Each number is 500 + 25 x the weight over its row's rms, rounded and kept within 0 to 999. Layers, rows and columns count from 0. Numbers have three digits each. The size before them is the row's rms in percent of the matrix's.

# k: layer 2 attention key, 448x448, rms 0.0197, rows 260-319, columns 336-447
# q: layer 2 attention query, 448x448, rms 0.0189, rows 261-319, columns 336-447
# v: layer 2 attention value, 448x448, rms 0.0228, rows 256, columns 336-447
k260 108:484449466487492495497501525500471508519502493503528517474515495527492517509551512523477464506435494553495454516494546517532496558505499493501495486519484502511484487514505510524456513456455534442513513487499545507489508555508517469483514491502520496542521539505527502520471455506529498533530471504493501520490498553536507468478553480469
q261 078:470491489519449493470476538490521514493522492513537494568520484462471522502504481494488525531520481463482476449505469461497468501487519538542496500501509515523472517505487509440435493489498469481463524488498468483496500522524500486496523539530484517529525540508453494470504471463530490485516506499500492532488497482424510485512536520461
k261 091:527471498480517524477505494461490493486467488483518439513480481508526526496479524547482512511486508452501522495528488482488482551478497522512483456530496537504511490490520480516509495475446500476514478521519506485541522522513454493499501469506491476469492504508499504546487510502498505528478466476515458549431493540500468456496544497492
q262 087:562491522493458496497508504510513465513513505550516505509517520536505497515478523479543463457508503522476462475498487508474527514486479509502522546480499514448510499502465526499530471557490499494497527544467498541476489499504504494499494490499500460478493491513507459474526488485494497515495485482539544491533515531436503498501485518533
k262 103:524540504473534541492483466484491501495499505521476498484514540472506487483491501489514499501527517495502483495510497478524527468501530507488518510520536500493489548469482519480551493525482462546497518546496505480478528480473505505516489493534504482474497481507450504459498523539503486509468506533524521511565483430488529501499468495508
q263 085:500493476467531484504486541455471517453497516537477533521470496449477456531523507468482507505483500512517482544466490509514478513517529495476511493509509468477515554527514494519492510478534508521521527466513491513583504473482485523524487505491506494520496524490485522479456540492507496479526508494515489485507520468513472494497470497550
k263 097:439488474521471496482528502499500501510464487488555472474527461508473493515553535509515512531500519536482482545532507523510476521499508526500517478459520513537490507529495501521464497470514503431505487526470538518483447497564508511487499479457479546501499562462565500533520517479500523527504491500461498469472500547516518546495542526493
q264 085:458480502494451498473522512464538522474464492455506491545520491516539488494501515500479483501446489514506495477503441475511493476522496502521488467493482484475547519514512483472485488483539461529509528499486501502507460482505481503455505528469475545520529500514502469498490471487503521440431477516495517501499473473486516525575479436518
k264 093:417459448488519483502509499463500552518492491499526500511510513494510512498519520534483499523509480480453487527489500515539487545521494499480488476512469473531508491498520489514427490489510533437504507466499530480517496486493487468487509539472518490529512533510530500543510507468477510527543475488494465523464491517529520461474521543480
q265 077:505519463525505526496471527515503480505481489494486532518491497474506503496526440521495483509496536475520472455527522505489479516440468508516511525487519531492494488457486467545481509528463522502529525504509504482498480505504446477481478496541534520477464465490501487485501485529464509489599506539554529544489491502465538451474509495537
k265 097:522528523509514490525505479504512489460516490493454529485504532507513503528486498522489504482498502499494497502465481497487497434487521495501482492487475512499497514483457500443521522530505498546497517533517451462498541472442511539493498554533543483474535430510441517441501472535500488492518515494499512479543505465491487561479457518531
q266 080:482524488512546425523532540518546522494487529471519464470532480503495528487507500517432492485523449431522513526453496509522501511524519487444507480525460523549503533506536498500494472421511513475487489482534539519502494470467507480510477451483498517537502488501503524506439507465519473515529485499527455533484492524485472496528536520487
k266 094:488497455500519515463541503473492519522467481511485480476527478498493484458537505494484471499501481512518520511510515500486502556441506529533490510494493504466508519534507501505510456473515516448516512485506509547522501512583550503522491424464508487484491512554496523518512504512538521549475523488469475542454529550476544478464535536518
q267 089:501494534475439522451474493488470466523509503527498511480520518525495468495470500468476560508522490496502522441430499521499463518546482521544488473521502494500490511523483490473521514491495500484509514493475520521498510520497527482454508461520496497500506500501514489508548424505546522507500487523507498516458544516465505413523525506495
k267 093:562504512493506505499474503539528480507476498508546482539488486496489499496451502475471491499502511467520496506514500486457514474520511481496514497500514523498491487507555478489558517531479461547544474496485457451479521483483495500501494466500513507475507451492457494502501527497504484457500494529522505494547519452458502502542476484496
q268 095:532499521468493486531476499500473522515489488566469529478515541492521496487458488465505502508488534507494478465509518462479534445470489477518514514533496450503509490501503473488503522535502474512535488519467511454455507526474511511492512513542511501446464440482449502440487483555510464492507524492491536558541498462498523520517461453497
k268 105:437488530471484490538478503527524514491491526492509539507489508553517523529484517499479548525502552511486488489536486468537510467544549491530521519496509478486501515505527509479469514506462463506492490515524483482484531490447511540478501580493479500536515549481498514508509503507497476468518509495478517483548451489554459574464468481490
q269 081:494534506509514510453472495532500531525521506476506515544508500502516506511440508487489481485526507501519487416445464528474562513510467532512458467493519476497542512537523538498497486507436443478500467473467482517491484533495467477480503525508477491479490499491506478530475507508536509514533502495517502468487543471497494455539504497528
k269 097:499500565487478512501469473508494498481528504486466514490514543516482462522472484496501512501515526477536498483494523494529518432500510508478509488516516519513494509473492496472535506533488437519492504488488517514519509512495542510521502531507478471506533445530456526476534501539511504492504514491509524474584493477465512538507447478481
q270 083:540481489458530524509472470487553468509493512494488549495459492540482514457481471512505531488571454462485497506481484546512479522494468470543443481464537513497466515491501525549505465494514509487514489467494533526476521467477502454470488465535500483482490503506514496478516509500551482486562494481485504515503547503539515516517510465543
k270 088:510506508474473511533497477525483498496465526515476515496500496547552434488487504468494535521504496556522521499511499470493528453455518491506478509491487467516490522463488503489550541502526505538504497496508442465441524481482496520520506459518525497528490486508469531484511512546500482470507536493492487478559513446458457493513450516510
q271 090:474524549509492472526496497538475471527530474459482525482467486517491468511462490469532501504523490529483514484488524515525525454471517468500478480498512499510489518515471522468524555541533500511473496513498476470513492493494494499492488513497513492500527489543483501457514512491470512468505516506510470476548458489503491582524497486505
k271 098:442488492513466465517513489514478501490508506492527508441534491528484493535552513517501519492466492533453456495526501512517474484517526471483504495504539523529519466491499520477469480478471505483477515484503534504477552513482530503487471502489495529533535574480519519531529496461505516499509481477496481482506462525521514513461497495454
q272 088:508507545506489478569522496508501518497521533518468513496511505518508500523477501500528539485501545502528511495485494449511507440529532456530545510538519493510518497529471497499457517500518512503471498453496493510504540488450522493504503585521506495520512510463517533479569480461499516449500496478485502457550470519503484487518481457473
k272 110:469470459521488472503500465497490518489524501515517478483523498511469480504528526515511492503481466483494469505509491519525468513512514529513510478503512490494490529491519496471460482482533531462478475476502568533516445538544512502494508548454483506521515563495584495523488508504522491493495480506499476486452490540575467493490527484504
q273 096:469486485490531447500510496541537526453513536459518505498517486488530465530524488519525495523513515508506479559507506501504506510552558497473501515483494524514504506490510482507480532473509518505458491490534518502519504512507465532489462548486518509505536529465482505501484524452499495463500494487472479488516478496553451515448512490476
k273 108:471501495519521529472552524490491499512509488512526485506515491536515488476569511516475485513464460511491511470500493545524462521524512478460491483531509516497471513531506488507500474478482502466477506487527529523527468531548496491494487469477477507535511544495560503547494468475510486532494479497472491498436500562511503500481551547492
q274 086:452493511491432500478498515552480475492518560488489467539491519418477464478481497471473495483474534518543513493513498467506512471510532496502522494529515534493489491495486532509478468449522460525490507489462512535483497521489523468492483542466490501498468474509503502480492512544423506483489507536520507521522491503506474541518491496445
k274 102:465518481548475498520529482511494498504521473494525484478514475514489513494534537491482520510476504485472507483494487513564471521521491518545510502503470490506512511514459487524437499488522524446511499473502552538473488494544483524499493514449488493547488549494539506537508502490514531552509475499495476491481480561525492476511529501455
q275 084:505547486505465487519534483526526490470481462485473501484497518469492473501531508514494469462526507499494480496506510519493468521510543502498539504549466496492486550463474500518488489468534524489494481503519521520555462502494510520495456484496484501548521486500465495468488497481478546474547493449532438480522534490515477495488455462449
k275 102:479457491494502520490489534514471512516468522481535500491514492513505515508542497482490500505512470480484466481504472527528460503506491501528472508496506508502490484542539482511480469454490511430504482490475523522474477494517507495485496482485492488517514565553547494540459478433513502557487519480493477490467483546530506497527539535459
q276 078:482522530517524511476470550499500489439545493482514516500500528510530495572490534480492511509503486522512507437511486519502508531526478461536534494489509484504482506506463503482492498530441519498535529489452459503535528523531494498468498481514477529520489496541471536493544457475537490511484511482500517517468490460480501466476500527474
k276 092:517526531471522459527508491490485499504507495475477501497467492506499492464470507486569496480469505525476515489509496447528523468522498531519518483502554491476534493493519515466544497517500485552518467536514477461493517479455490553495491518492515482501489462483486496474516490484508515470486525494491514442547455472497532520492456483511
q277 087:471507491474460493452506499511445461509545480502475522523482549525481481534522488450497523513557519497469480495478509471513513489532499482509519470491521460474505459498491518449546495510470477508524536539526481484477555540510522517510545501525459499497487505498501465509496455513526513483496518472503495448520456498496551488523466476510
k277 091:480483529537512464506521519505485476511496504491454549517500526475501525512452509488530507507545499512473538538477479503515543476539516519482494494516520489522528506493521561510536493518513475532508505526493506455499473489456458508493500561516510513506502465473497519449496518522502489491480512520533498474531461495460529514500433491499
q278 082:534438490500505509521474481458484488483505481478531488508492534505509483447518516481495482516547505475534458537554470492479474519486523508470522524521515455527453495506493514545482526450542523532516534474483530467469482525444496547487517503505492458531522571494515469514509517503455502479505485486488492433468505500523494554482480470495
k278 087:473467514525487461500527531492467511507508493521525511470525530577471515495517500522484505505482480531445481526530490524502513517507485502507508517483504568501484516477492488510487464494505500466500498489462503528512500497514515508511454552472550507482543502463543494548530484501531486487518478460532496510503492497551492496497509487483
q279 079:462528495510456515508520482519510464565510485489516525533484522515471505545504525476471468552495523552495483509517512515495483489530497482540488502488515477528543464497529498443490517493547487497502474471483486495454576515502494482523520544480443494484502512465531540511542484484555499469504492537478542488493487486453496509511447480485
k279 085:432487448525506536509532512527501555483512508506512493475512533532484511553513504517470485491526482471491494519493428518540487510560513493497505515575490507472538498476491466506485468465482496499498494514501503485480485485537520484498500557468509526558495586499475478512507498476518495483501476491503515489469499537553481514480509531481
q280 083:531516534481504492519479467476491507512467526510523534537504475485518484488531487524457477451497476555515471473467524465537502503504462484522519502518490514479479528522541514504487543465476516521502525466495494472482502456461462531534528510493495513528472494469459527468483470481510510518481504524512511488504516494514533504518476502500
k280 083:456450514510514491503541468520471463538486502504453475478521508472479465481479530539533482481482486534459511514445538491504516456533542492522495497449489520536521519461501495444527484521499519486491519505494529512480508476460514534518518539518476478503555504471546516458526529506482499497497484489499536493505468498499521532489521479491
q281 085:491486526538492515493521500498512495523531453530464546480520516499485504511509498528504498524499491485444490472535539509480494470491475459485533534509515506510479459487485504501471463489493475525519473536516512446491528482508521484514527499477532504506543515470513500498481540466510478452489547514508507454537488494536531512536443517493
k281 090:481497504530502426496503540505504473473515518530530477486491493511461478522554508482505498514493503512510491533509519521508495504510513479487522515470469465487545500501524506500454500466511538414498480519510534516518477545464507473496492544456476518511482569466515473550482481466514518512478474490505511488475456501508466508508526517501
q282 086:500495518512466506543513499541460499521479481539462472504497514548504471475441490500526500514505541513489474484500504494485559479495472524525497516485518462511463512512537471486492529513438502504509516489502471463480519528495514486537476521502503493509512503471469542463520530527468499464494506524504537485542473504499465488476445448478
k282 096:465524481505484509491535508527502486472520524489509522480499499531461517493531560482479517495476522467487480534547512479558475476564526512498516488531501464511510522443523514484453476491554509475480447506493543554486483492499490504452488527474476493568534564506521451507537512483529515514522497481511473515488447533538482514496509522492
q283 087:487493502518497497522558550533521498488468519499499481504493439538559516470507502508494483479484450527504518535523534491519479529479504522481518465514458523488510495477521509502483476499542529450466466508547518477501469447521513497507506496490503486514495504516492493500484477501518523490495507471495496503504495496467502514522542483561
k283 095:532501470493527513482522523479485518487491494514513486488507491520477498518490494501506491507491507490508496509476478518488504570466467504492495477469500495472499511476510513534500472485472497470482497500467512528519494531546504487502498398504512548481478520531502480541510514508495482571505496489488509522463531534477495467492506524521
q284 092:504546517559505519509467476514467500469521475502501541516497536491506502493469505468527468509524515507492505501513544492444489472508479485482513519460488466527484466471474484459542503500471480522518505524511496451501508515477485503513511515511518482465486494492472510475474527529498479503481564526499533501514473474506550506482485482498
k284 093:454494498496475503519480459508507534492550521500478534518511502512453503512520494497525500507491491536459508515487511498563536457541534481538533515533491486496503492516515534452487502494483508558487492514467511467499518521450503489475508579458490512535504521470508486460504511522509501475498490514516501475550489479541487539485506484465
q285 092:466477498550527513460528527516528487486499514494488488470510509490512472486529493510518465508470504489512451548510520512498512524547548488473499484472500463543517539542500498502504477457535503470473497467508521492519522521501490499488456534469520473528540524475529491513455504494508524475486494443506495458509480480540482553482487450493
k285 109:496472506521517513497548513501486525492522493498513479492508494514511486498525532501468485485471477497446513496516487538522434549503511511496511520469490509491488500510488447488466496462488499454484484488534540515530485530539513490510493501462467524539495553512540531562494499464502490545482503428490511491445523557500477472523557511511
q286 088:505515496516479436555497498540515491444521523463518455463502479521484526515540498482528501499465497523504515507540539514478525499511509454493486482541495465512582554513483500506455453476557512513513490485528490543476489501476483513500484518494474518551534529462512517522487504475501517488501507471502470473476522524529489504474522499485
k286 103:495473514527520500478516531485498500509493508518537513510488485514491506477552514504477456518535491491505511513507484539512494563499480495494472516528495510476514510487521535521485499491503491428513519477502540522529492525574527468513500447488456476516508526524517503548495526467495520500492517499487462541422491553515469498515544527486
q287 090:477549478500486530505523485512497523516511509508472541520512509459500512480471473492500491452540480454510500451482451503510506479504478511510513505493490472511483495504513516479540521535493481509474533528486504536492516548434467534492485514553477475514465473497525472472482464521495466491455496516491542467515519470439545505544502490497
k287 093:455499515491481482499491498515483510518557526555473521527487528502517485551496519457487504505488526497475484510496498444553483480559550484527517500515482502480533500504520484498513528478480502509494500498488488472465515509478519533489484586462533489546507533526532531494570469511502491463490505519494526446524487474565478501481466483498
q288 077:528472491502501476492506499496490498483524459492504505474510491464492496495528504535501508467529552521505496462509505432500471484496487537549510471464475476493517463515454526506540550485473511513555479513485522488493444504475534481484502494457522523469494491537516508467473470514489491477506504496504510477522512495462499519508519484576
k288 101:520470497496506517493509479529510489490491499508486478509521548502504474474427493466500513466515521520471504515488524445515527471511467519498481485522513502507506515458505523482542535482484489548491492507507453447477525491496469493506529516531480503466455477499478500437467505537505487490489545512504538503517519449437462507495465508497
q289 087:469526493474489462511520528553513470488471494495491479517523466475503479473453530480489524466490541469478458554500497484534514511535524487519476467518518462445469515486514512470510497467514483507489472533501514463493506461454542511515500537492460500482496521489511514532523494468486549489477489519518515457523536498450485477516505466522
k289 096:483467484538532479536508513494464511513462507489515475495534544541487446512539493497463489500468472535484469501518500525517507524508495501531513515502515482504511519522510514506484477475510506453476515514518546531530462520534511499545521498494473507553522559492532509542472484487505520519499494480509522511407511562508523522466550528477
q290 091:517440462526508522532525470527527532503514493485508480467498477501498503488511472516522507541525484523513496525530495519513470515486481525465476513497529538482462532491495479492490500495524531448515456508513506498537472483527486521476516503499522485510513520487525504558510555466502485536490477473502457550467465501513536488481502500492
k290 100:537528503496532496483510513491467495482485477528500465506506494470510500492473470493490475479510490519508535500478517444414525531446478484496487503470555509475492473457537477508517503526485494506490506494516500502528509498493514470503491416541466494434490422522479489475507478484462512505494528504530493562476540502446551485558511468527
q291 085:487546498520453506507515513486429423468500460498475514487522460469516472482477492522516512521533498508541508535507520466491498537513524480458540510529491450506525519521485427464451505510540505511485512496499512540529504507519493498461487469441453537484493507483483490518473518500507528457483531503500513472482474487485448474510470492490
k291 090:453486490552491462506517554468517492510506536510547484478498480530495535486564472510512480519455516522488526534512527533517512567531505507488495464505510511503513510515519507466455497518498492483522469503516523521517492525549504470509524488514522528523520536488530520548507511455474487521455472475483517520468521552522499509476546509499
q292 078:503499509482507521513503508481520505548491445517499485443582514526456499508519500471496487495495479509490480491503546515481515484511478486482523476554494493508553524501533490528472531473516513534512471481513518529527507484493550491531512520470466476522518472512502541441507508505487477485535495473515493497486428520538517500472468501521
k292 090:467483488499480523474518516474536502503536528493478501491518501513484501543518486520465483492506524549491522511532527497544504478533475522466456519527469507448501531506486525489454493506508539488469468488486512549492509509504505505501477553452478538540529529503564497521534498486526509520544489509540503503482495535557487527484525525488
q293 080:490518504465517523487516523503510452472499488475499490492448491513552479494526508512513496465487502461514504472540562505525505439464478480439534562543509516499487505511495516527490483500457519490533460495499508494490509482481491466513515481531456515497514503528508519468473569511527464462537506510483513489490481470501485545521527497489
k293 086:518506477443492514518484468517497455507482508487464507501485531526490477502496480512520493521471479531481507495526539457466495469498462505513493483485534490520474470489457535492536494538468500550477478482499461490480489506455516518492496492525498466507519469504481455497481495496523505500518520509510523503563447485518509503496449538489
q294 086:554536517442462517505506476499504455485532498499490494499502477467521494486466498440563501493515548508504535476481494494518507448504508507522502492472520522509481498494509491525518535475495466546535507507513517506512503515455468517517500536557515504462463503482494522476505492536496465493512525526518481483552445462450521496532478492492
k294 093:443508501494479484537481465536499558503532528486492532527491522541497522516506530470493497506521498516460482509504530451555488496551523500480534501502507561522513491495491544479485502496508507499491509538509522506470486528491473522507451545508518486520526497478520497505532503473483510484493470489471508520522478491523459553473466490492
q295 085:532468461504518520511469522480484511520498517495529487545519462539517469435490440474493516475488457502526521478481474478499451493540536525508518482484500514536521504494517554546523489461485533484502515506481531496495499502525489527513492521462519521472494491548475540516502473444515501483487491525513448493479505514499501485503542515471
k295 092:504516490478507499492483446524470499505467485524508496509499470488509449467486482479512539473516491527523501507494505477475529502453524451497481491492499481531459455484504517528527511501486492489490483475525465517526522496543472500512535439553494522524538456551483492469490533486462528498501543498551494513510496466462517498491469529537
q296 084:476470468473496501535487518526541484511508531483462468540486508511465473526494531494499549497502529487463514520476525522498507527503518512525474497502490487469484489522500500485523473513510489496450470516505526503448484523474533517507464541505494516499485502474517532501484525478514524513527528536563498509484498484478513482500516522529
k296 092:466448536509494506473521524501477451507533509483522464499496503505464494510545494523505477471529488476498444507539481537497462484549506501479503486496545504502503501480544505499480445489516489455509494510515556549510515530520504492485474538463473520540531521480509499534461479490492511535470486519472494465467479505524472567515562498513
q297 084:527478484525473467535476458524483505510484496487520560483493563524484526475514526473512522489515523481496519500475555503508508479477504504465481497503490511513475498483473497461517568501492490525553479509504549477505497528492517542514489502508491502463482467482476513475465580516485514501504511503454495488448516480489523507509478533508
k297 099:484548523454488500535483457535527491507498526490472512508493505459507487527495491500487499506504525468493479500520495418528547464498537524488567481529516507547524515459507522479536521511505474548532476512487464415500490468453491491514529590498518483532506514483464501481503523478482503464479499532535498470540503457496506525488472483481
q298 082:521514530489489499501530487516493495509510484531484508483478518510498476490477512499489483543468570536502536510514530528497501499529508502471518479512512524523509463495516484466526535465479511495536506484472480469492502511499493489518485497536519503490502511483530489511494538510529448495551499519467473548547540492504505547487445536508
k298 082:534559532479501498524471499521531474480483470469530516508488510512506527497473502507511503481517520497509464520483506479521504441497541467477511535501509507558564519469494509493524512498489516560502461534484478476471515513480479526487527514563534489460488495482476525459507516500464510427492526520493506480540520514551510517526491509483
q299 075:487511519487503530487521505501522512512520496508504532458493523493472477533533485491480491485505487508532487535489523524463491529537504500509485522496538451488508520504485492485486451482536506529484525478493544526472488532493496475510456524497506497490466513506517525480508506540496516530479496458466495500504472523484478495481518481454
k299 084:496468476502516547457495518440512491485525464519540472492536454510490506488493466515473478567469494491475476488479450495509484489462494472465487509486512515504477504488481495521509464505496516481521482487535521510499478505559493459472504485495505512513514498521540472545432492507505508551493469496515473507438526545520495490509538517508
q300 076:476482491503515496521502501479486509472448469450506536489511523484506507522527530528493462520502505499506499482465512501498486486485480508513490491518490495559442503481509469539489439478474544498532495449506433552473526498452490502475493490496501495496495526510491524477502503489501478499457484540495519478477506486493511535442482488444
k300 085:449467526531485504473498525494489489523508509510533555458527466487472490518523473483515462517482487488511504484483494512559454499482490501459518527452500511509498484518457515529445496464504526508484475522528506533521464506548463510488526531474497519533515567525500528543491460517484505487509471480471459510474464546516515496454512533495
q301 084:496492457440486508519496503552538439517521486492491480501495490478481461484530468527474538526524499498497478471518496493476541551519475473481524509502545459486461479525455474485462470533461518494495495502535551508482511481489496502478492509516492525500519444463521511516524473538509476487549442513464518518498497520478479473495467467500
k301 082:475513470512463486513530522510480562461478540481533500484505499537514503470534488508487496486472518509517465508482473496539476494513488477466494494536508536488506495504491541503524471487473501425488458509529504484491495500491491457542511544465497497514457543482486527524436508458536564505500480501517490502490538498501459511479544481471
q302 080:486500481489526463493525507510502485516452492469513469448518535465525476464521505524496463487466521461527506512459524544505478500460506490481521534513503515463484471525468494498497500512499489492503485497482506516503550487537507459507523510495492468473496524483489500479425493517486531533510500480506524502501532508525518498531531501484
k302 094:531523495441513511513487521493497520447472453472534491456497476489531462530481517511495497517509483490554514499489494482474523502438486520486501496486516512485519470516497496502539507506510455486483500483553460467515503483521503486530489427529519530486490426539465496491457534521481486491488542503495483527504503474492513507524512500516
q303 076:483477525474517512480482515521502499472502496556516576490471492479547522484495520463486501491533551501532516518512475509514534490507487460525468476524506525502515477533494524511515507493468540496482519494508494508487510498471476457505492495523497500497481480494509536475499551476475474535496472504500535535534458468491536556479514513531
k303 081:465507520523517507546480478553498518486479504486523529523537469528522517513514507512549530464517501552492466525463537524534530471556510491497527494493488483497505483505503525498455488497494517528492471500534517482483498508479519553534501519498512494563511533484492517514510510516499531473488492511479531477533466469512518531471474525500
q304 080:526520515485506474483475471491476515489495450472498532515475557545491494517523519490521516469491526519515489500509493495492463481480479472507459488492484492543481503486523542524532480516503505530536491494481533494462514474461504525538480467522483454521475486492516522478480542524516496464532498456483507475514465505479527494549511508513
k304 088:438479497516481471515505514503483486458529486506532510474531537491490493535505471543437474509522528487491468518470498507528479491533534495516502498521516500501535505493490514510456494465528496495478488517470539486527505486492525469503484594483520501565507524486526488479533505474486543460506522496451456483534488491529517540486501498470
q305 087:457514512526480486525544522495477524474522550493496507512507503512501470529501549487503507525483498529514464541538476483574511521526525515504524496533540481500527505474488543466476451465551554487481481574494516508480458491489497525525490533519502536527505506480459527523494524482563524449513481449491522487496496511514486479492519525521
k305 105:517463487532508485487524526477471509484490467495547522500500437501492499508558507518473513494476495494528492473504502521523486546501505472492449494489514508479494513520500459514500492499507507445496491507503552545524471528564464493472507485465507503492511542467530520550510479448500526528513484500477507537469501564517487434505559528489
q306 084:516466504505497472484498513522499498458529507477510506508491497529455480478506501481500509501500496472520485473494508495522477542544516501476473482488544461524490476482520526514486497501458505481507492470463488461545471471511512472526473446535525515489475505507507537509561507520521504472526478500534532514497539507515519529505483491500
k306 079:549497537496472499526485493494472525523447478529511503532491471530497479467508541549490498518488495544521498514464509502455497510467544561498489476548500483522493491515510521496547484516497464501525524531483509476505522510544498503526516435518507476514479468492470533508456529516492475487480526486493538514500509464473535481489527485445
q307 085:488503495523464474479506514505515463512480518510515468505517547508488485519496545459473517506481492490492512484531506519533523475521517525512483470516510482467510527482518519496505438497524485477498489516500493522509480513515491519494450453489509475498519511495521484511538468511513527474478451477501510494499558513538521511498516516480
k307 092:482501475509502519460533488505475512486507477495529498478538478519515515478546496494437480489526477513514518511517518515507484542505491519528499506521474479498469512502509476492513488463496514485497518456519565523506479499578472465492528471474492482496517561503520518532467500497493505545491480485538534499477508538493499484493561498505
q308 083:459513489524474471451536503505475502492555530512482486454497545500451498488522526488485520484531503480535512489504537467579506503480496495511490505513490477483519473475530502560476453530486466506526488507505507522490463513497524472544458524474455481488496498466512463481532504463494503483498521473484490500499499479537473485514495507462
k308 091:489478467506505479467497530504495487468475468488508527487464509503488506493514537517505472536498508487515546493485473494494498551507490504538500513504509493524555488520529478531484515473524526440524506500503520513515471509561451486491479461456523500498458531506521500533449479498489514482470486503461516523459510528515507491463509559457
q309 083:505476477469500508507509475462479504530480520509506564519557508495508511568499481470498535503514483454486555503504437511512547466487493513483510519526492484505578515471471492503500500481507532524478502513456518524488534475491524571461480484510501510467522494522450486505510495489508540492502488468502501463541488486540476456491484460476
k309 085:450458483496506537543515481502493510492525530492523530514501516501493499520557496477504532496524508499480515495519497544541496505532510513508510494502486463503497521472474528444453476443484470500460497504515520501485507486511487534453492534489485539563496518457533521540518529478528516478506460526487500496493471504557504489453467503483
q310 090:574514514481491535511491498516482482535504483485489508530499550521494480498458499463499503492497452519485494462470512480484549470485515483495499536486506463527471506520480487479514492498521470515510476514459496539510519525505535502507498531543506516492508505526504488482562519493472465465469515502482528496478515469488532474510464529508
k310 092:491514486496495518539461507539498470515498507479494528468497556497456490516516473502465515460463527533477461495511497480572475445534499494523515486544497474497488504497495503521467487495502532521500485521508436522478489498465546534543512541477488527558523515501514497503529510468524502482501463492521519470512450472529521533450468478460
q311 085:516521521509539520519513472487526483484501531472525498492524507492515460496538508530527495489503468524494506505522456489524514534515540472511502515500481524471497479502483499517484491495546538512493495502513485538481460484485456525532487526507524513520516532518493498532518507494477506471504513500521498495494502501544502484502515505501
k311 103:482443484513495470476547495478486544499477514522504485510501483526473523540547525527501504530491481488532505492499519541542486506482488518553497506495491499502455468521524502513470488495507521497513508504497557530550471550530508506506553474522517504529482512494547481498511513500484522557485467490475483487464534510503517467527525499479
q312 082:452467464489521488517516504499494483497511519527524537452516480507464473447480481510462487512515509492487480543534521486474486526521499488478518458507523524502502458482486496529492454498457521497514496487492513513493489497508472520519453461478495507495493478469446482497494481500499525490499475467477479546506495510480504487501492500499
k312 085:483477460503547483471538521471464494476462505503504496527515515553495532508533490455516497475496458520487501526520541538512517547443492509505498501493508547484480476500492485560478469501483490459492512499508529514511466504515532472500515425494469483485489479491500495515449482471539511510459467473488544476447524542466502463506504478520
q313 077:433433527485528508488472517541496491505478462490480518511474522473519446533458510517491454494500522493532471511526546503530510499510502488505460485484482497511499560479435507530507512501517533481492545448500484451485505467572477462552515480537527505486482482481529496492511523502513525474540501517454519502473479538521495495495500469456
k313 081:557565538498496472517511497457523476505455556495450497486524493465503502464470488482496521493482543484502509490437530459485500491503468470479486524510486499517485469503483457498505520538486504479531493535497503477487495497499532544529527451514477534494460510526499534479507519490441469487500497512499501492495510458494471497513442509527
q314 075:484506531528486540496500483556513471465523535509533495508499456558515492477514495531491490456444470510451481521487519486544507566521504490492518467496520481504480505515471469513470511496526520500487491506468483476520494519501497470456490499508512536517518472452523511472530472523493475505483530485483473508536499504560495493485565477483
k314 094:495424478513507550486517498475480509499459497498529490457520438519501513469561482461498504505472465513488490518498497472473447497477502531522504514502432525525505484493484500507487488489514506428503498473486498520510479518514536495476486460467482518493503558520532506554476493461488500561515488489481477520476494551520499491494544504515
q315 084:466466475528475459488560545475461505506472516486502498500474484518483473489532494504463488529453493493514505506533513531527489487519519518490564496489515502512504522502508540484484521472516499464456519499527561484525474508504488493495502446502513538527529567480515506527514506516540503499443487493498478513457539541559499489468519519489
k315 098:527524458492485525462506522468520521492466475474569499523530470496504514489482477514489488517459458491487524463458519513477505521494477498501505479510489473512470454514498481536505490519534487425527495486493491541535479539561482447507506458493508489473509527550519483551440494463508507538494494460498497520421500504501481457518515532481
q316 103:531515511498509536447455506503496475491524473518475493490514531511478526520477496475488523520471518508498515430506492516479530491491509507543496490503515473484520491509464501516556525519528472553524520489470510518502515520499515512534508490552484476472508505529483467504507482521473502516497543528487527530460520467446506478538488521498
k316 101:526529553506473501490463472494493517489499491507476492499511505486489509495476498505492511520518541485509502501504493456476519481506497489499505513496533500501532503491510512501526523501505474534483483540510468493485522458466524520513516528527495505496505466527506517447495514527505473461481525530530493476556486439471479500492436471479
q317 084:467505478488490506521520521521548499526512506482496511480500476468474518491478501516529461511521493496482480538485459529502492501502510507476485545528469507555501484497475483482508480496553523458445482513424529505511469490479447514428518493422480520512511492495517501496522470487495553474456511454521474519488516503511454459510484478466
k317 096:543474489503533510494512556493536449500489451484534449475481493499496501475513491501514513513479480505500545499515494491476482521471496475472508500467495546499486493494538494538493492481490508462512491499503475510477451533526489502506512409514526489512483513545500517508486465477509483546506511506490503531458534531462495467536544512513
q318 078:497505485459496452478472495483513474514534490538484489506464511519461458523547531476486504510491508515519490487495528493520527524522498482517541523527478513536469466471508482484511537505509481538472504517492500533501522506512504467509501544507505477473443497478462498497516569510552489483473482478513536500500496495478509548521503511515
k318 092:456505518514485496559535547499486467475504524509484538493490524513470450514554481472499486488487512500480493470504497484520526485523500478502475481521510496492512490487468495488462486517447503498491539502466517490513514472455512488467504584490482490560497534482470476521505526514503529457500485505535502470514466569541492482487512517477
q319 087:479488501511549473507517490513498433490449525513536482493499423510523513514484500497502462509480528508513513468521458506498452483492521491532480513532474500462551492497467512471503494459557525473492547471485493509518484466502487516541515510500529542531537493486499557474548472470495510509459542486525509460497515482480530455473492508523
k319 092:531480508522527504468525540455488488503482494495540487523537515496483478525505531504503487479500493504495489477506511527479495468460467573512504495521503520525478466530521455512473517501455495464479498483502474518507496526562507498499516452471491491448515500521495508539483494486519515507497516445527488503429496532509492476507526508516
v256 108:524502542536468509501498496503465578477470490535511520440514492502474500499525518484484515507485512523503503499514493471507482516499519531489474433545478466523483513545424534491484490520494543483493492521488530483499505489490477475490471519490446475500533499506490535480472508502514483512488515479493555507491512519502560527541469513480